python train.py --num_hidden_layers=14 --hidden_size=256 --num_attention_heads=4 --num_key_value_heads=4 --head_dim=64 --intermediate_size=704 --vocab_size=512 --hidden_act="swiglu" --norm="rmsnorm" --norm_place="pre" --norm_eps=1e-05 --positions="rope" --rope_theta=10000.0 --rope_fraction=1.0 --qk_norm=true --attn_scale=0.15 --bias="none" --tie_word_embeddings=false --parallel_block=false --extras=["some layers without attention", "local attention windows", "gated attention", "value embeddings", "a smear gate", "skips across layers", "norms scaled by depth"] --init="trunc" --init_std_qkv=0.0292 --init_std_o=0.00552 --init_std_up=0.0292 --init_std_down=0.00333 --init_out_by_depth=true --optimizer="muon" --learning_rate=0.0146 --lr_mult_o=3.0 --lr_mult_up=0.689 --beta1=0.95 --lr_head=0.00558 --warmup_steps=49 --schedule="wsd" --decay_fraction=0.705 --decay_shape="linear" --final_lr_fraction=0.05 --batch_tokens=[32768, 65536, 131072] --max_seq_len=2048 --doc_mask=true --train_tokens=708200000 --max_steps=10786 --dataset="wikipedia_en"
Each number is 128 + 24 x the weight over its row's rms, rounded and kept within 0 to 255. Layers, rows and columns count from 0. The size above them is the row's rms in percent of the matrix's.

# layer 9 MLP up, 704x256, rms 0.301, rows 579-582, columns 128-255
size [ 91  90 100  91]
[[189 139 130 118 157 136 115 116 126  87 124 105 125 176 134  90 139 133 131 121 187 116 120 159 103 111 114  86 122 101 113 114  82  77 119 131 133 148 102 130 182  79 173 131 145 120 131 130 148 132 174 149 165 120 152 116 142 112 152 137 130 128 105 168 105 104 156 132 149 121  94 152 129 124 146 119 164 140 107 122  86 109 158 156 119 111 172 149 116 183 105 142 130 132  96 118 124  87 140 120 123 135 123 137 125  75  91 151 151 138 131 122 147 122 133 164 153 112 113 105 147 136 122 126 135 157 178 144]
 [108 118 143 151 121  84 135 133 122 145 141 109 110 132 110 114  88  99 146 141  98 120 145 146 106 105 117 163 116 104 121 135 130 161 127 116 129 130  86 107 140 121 143 116 112 112  99 135 111  49 135 146 111 164 138  86 131 173 127  98 148  93 138 128  82 115 154  97 171 145 152  82 110 117 170 152 138 148 125 162 100 165 138 131 105 175  69 118 140 176 128 136 118 139 157 150 116 119 160 118 111 100  78 147 145 170 118 136 134 133 127  84 169 145 132 155 101 112 122 151 138  95 146 128 147 179 121  84]
 [129  99 117 172 130 119 127 127 128 135 149 120  90 132 128 142  91 186 148 111 124 150 141 122 135 146 142 129 136 143 111 133  87 139 114 108 175 117 166 111 128 101 145 117 154 136  91 140 149  84 152 124 111 110 121 121 153 105 125 142 123 151 109  91 100 144 103 113 145 143 128  86 123 122  84 140 159  89 161 189 118 170 147 108 103 119 139  97 114 168 136 149 129  88 157 136 141 120 142 140 115 119 113 140 118 130  71 162 124 140 139 121 124 130 141 171 154 119 117 128 148 130 125 166 109 132 117  75]
 [143 135  88 107 117 130 133 121 107 120 157 120 118 142 129 164 110 148  96 137 147 102 149 171 163 175 130 101 122 157 122 162  58 160 164  83  85 128 117 110 100 119 104  71 107 156 120 131 105 113 124 103 135 142 122 145 114 123 154 129 132 134 101 112 124 129 141 146 161 126 117 131 115 132 133 137 138 141 151 119 135 111 164 188 133 127 127 118 156 143 128 166 148 129 100 116 108 120 145 135 155 123 196 131  89 129 151 147 160 122 141 154  76 108 105 127 122 157 105 154 114 122 134 159 163 138 131 137]]
# layer 9 MLP down (transposed), 704x256, rms 0.25, rows 579-582, columns 128-255
size [ 93  96  98  96]
[[119 135 122  89 134 114 121 138 172  96 162 117  90 143 151 160 140 138 119 167 117 177 117 161 109 137 184 144 129 100 149 118 169 150 107 138 136  57 120 107 132 102 133 158 115 178 142 145 148  78 134 109 147 133 125 123  83 126  86  99 142 128 154 119 139 115 125 152 135 132  81 120 123  94  88 117 154 136 146  97 118 137  80 119 164 139 123 114 117 134 117 116 120 124  94 118 123  62 138  95 132 139 150 168 123 131 141 134  94 141 147 109 110 161 159 135 131 112 128 174 117 204 163 125 134 148 134 172]
 [162 119 114  88 133 151 133 127 114 113 181 145  68 120  88 138 135 122 107 134 151 110 100  83 113 154 139 133 101 119  83  81 107 146 120 173 151 114  90 166 161 145 148 129 140 118 108 132 125 124  70 149 127 112 121 137 129 131 107  80 124 142  78  92 161 136 137 121 125 120 138 108 135 180 106 141 107 130  95 107 146 104 150 133 133 123 130 149 123  95  81  94 130 109 114 130 103 106 106 125 123 103  96 143 127  98 137 102 140 148  92 103 149 146 110  76 130 159 147 105 124 122 175 127 113 124 146 119]
 [116 131 137 127 163 101 143 136  80 107  97 107 133 124 121 114 128 134 105 133 100 152 107  97  96 133 156 115 149 149 116 167 134 193 139 135 144 110 120 104 102  99 128  98 136 124 169  90 104 129 130 137 158 137  90  99 104 146 138 177 142 122 116 115 124 105 167 117 123 115 147 126 118 138 127 133 145 117 108 134 138 151 142 143 116 108 106 138 151 134 155 126  79 117 120  93 122 121 133 138 141 119 123  77 175 150 101 122 116 161 136 130 110 172 138 133 130 153 142 136 118 136 126 118  87 115 137  84]
 [109  94 169 120 129 152 143 129  93 130 101 139 114 108 139 134 180 129 134 129 143 115 154 148 157 143 129 150 121 107 122 125 150 142 140 112 114 144 128 116 127 133 101 130 127 167 156 144 117  81 132 116 124  97 153 107 107 119 133 127  92 188 132 101 171 123  98 122  77  90 102 104 125 126 133 156 156 143  86 125 157 134 142  81 142  81 160 137 152 153  74 102 185 122 155 130 123  99 118 145 116 152 116 149 197  71 133 125 127 114 122 103 146  78 121  96 166 113 165 129 140 120  76 122 182 168 127 118]]
# layer 9 MLP gate, 704x256, rms 0.279, rows 580-582, columns 128-255
size [ 93  96  90]
[[124  83 130 137 171 154 168 114  86 120 100  83 120 115 126 104 144 155 100 125 138 104 110 127 110 139 107 115 128 152 138 148  79 159 113 136 156 139 113 109 101 162 116 123 139 145 177 122 150 153 152 137 153 123 136 133 126 145 127 138 145 120  87 127 109 165 126 120 130 115 156  78 121 154  76 104 127 131  88 159 132 141 165 143 178 122 125 168 120 124 123 128 120 127  91 117  99 114 123 181 133  86 130 137 123 160 104 136 151 165 149 119 134  97 129 143 161 145 157  94  91 151  92 116 183 145  70 133]
 [ 84 135 136 150 153 142 136 160 140  93  89 166 167 142 139 119 157 133 123  94 128 103 139  92 141  94 132 136  93 113 100 135 132 104 133  97 143 129 124 148 142 124  59 158 155 145 134 124 159 114 108 103 135 130 138 104 108 114 146 183 173 146 125 111 147 146  91  97 137 121 133 115 117 116 164 102 115 145 119 115 136 163 101  93 148 181 126 161 105 101 100  84 109 114 164 152  99 106 140 159 163 147  89 120 125 141 162 129  89 108 105 134 139  97 137 138 119 133 161 126 116 135 126 111 150 127 108 110]
 [136 114 142 123 157 142 144 115 168 121 119 126 106 152 148 146 112 137 169 113 141 149  92 149 155 135 125 127 152 120 144 172 141 119 136  96 141 138 148 108 131 160  98  93 143 124 135 111 122 110 123 139 122 100  90 173 100 132 116 163 143 106 121 122 142 134 123 149  75 156 111 160 115 146 140 175 123 132 142 136 145 142  90 145 167 112 178 135 156 141 159 153 125 158 120 139 130 188 103 145 183 174  86 152 110 149 127  70  83 145 158 137 130 153  92 138 123 138 115  94 131  97 133 175  95 101 125 136]]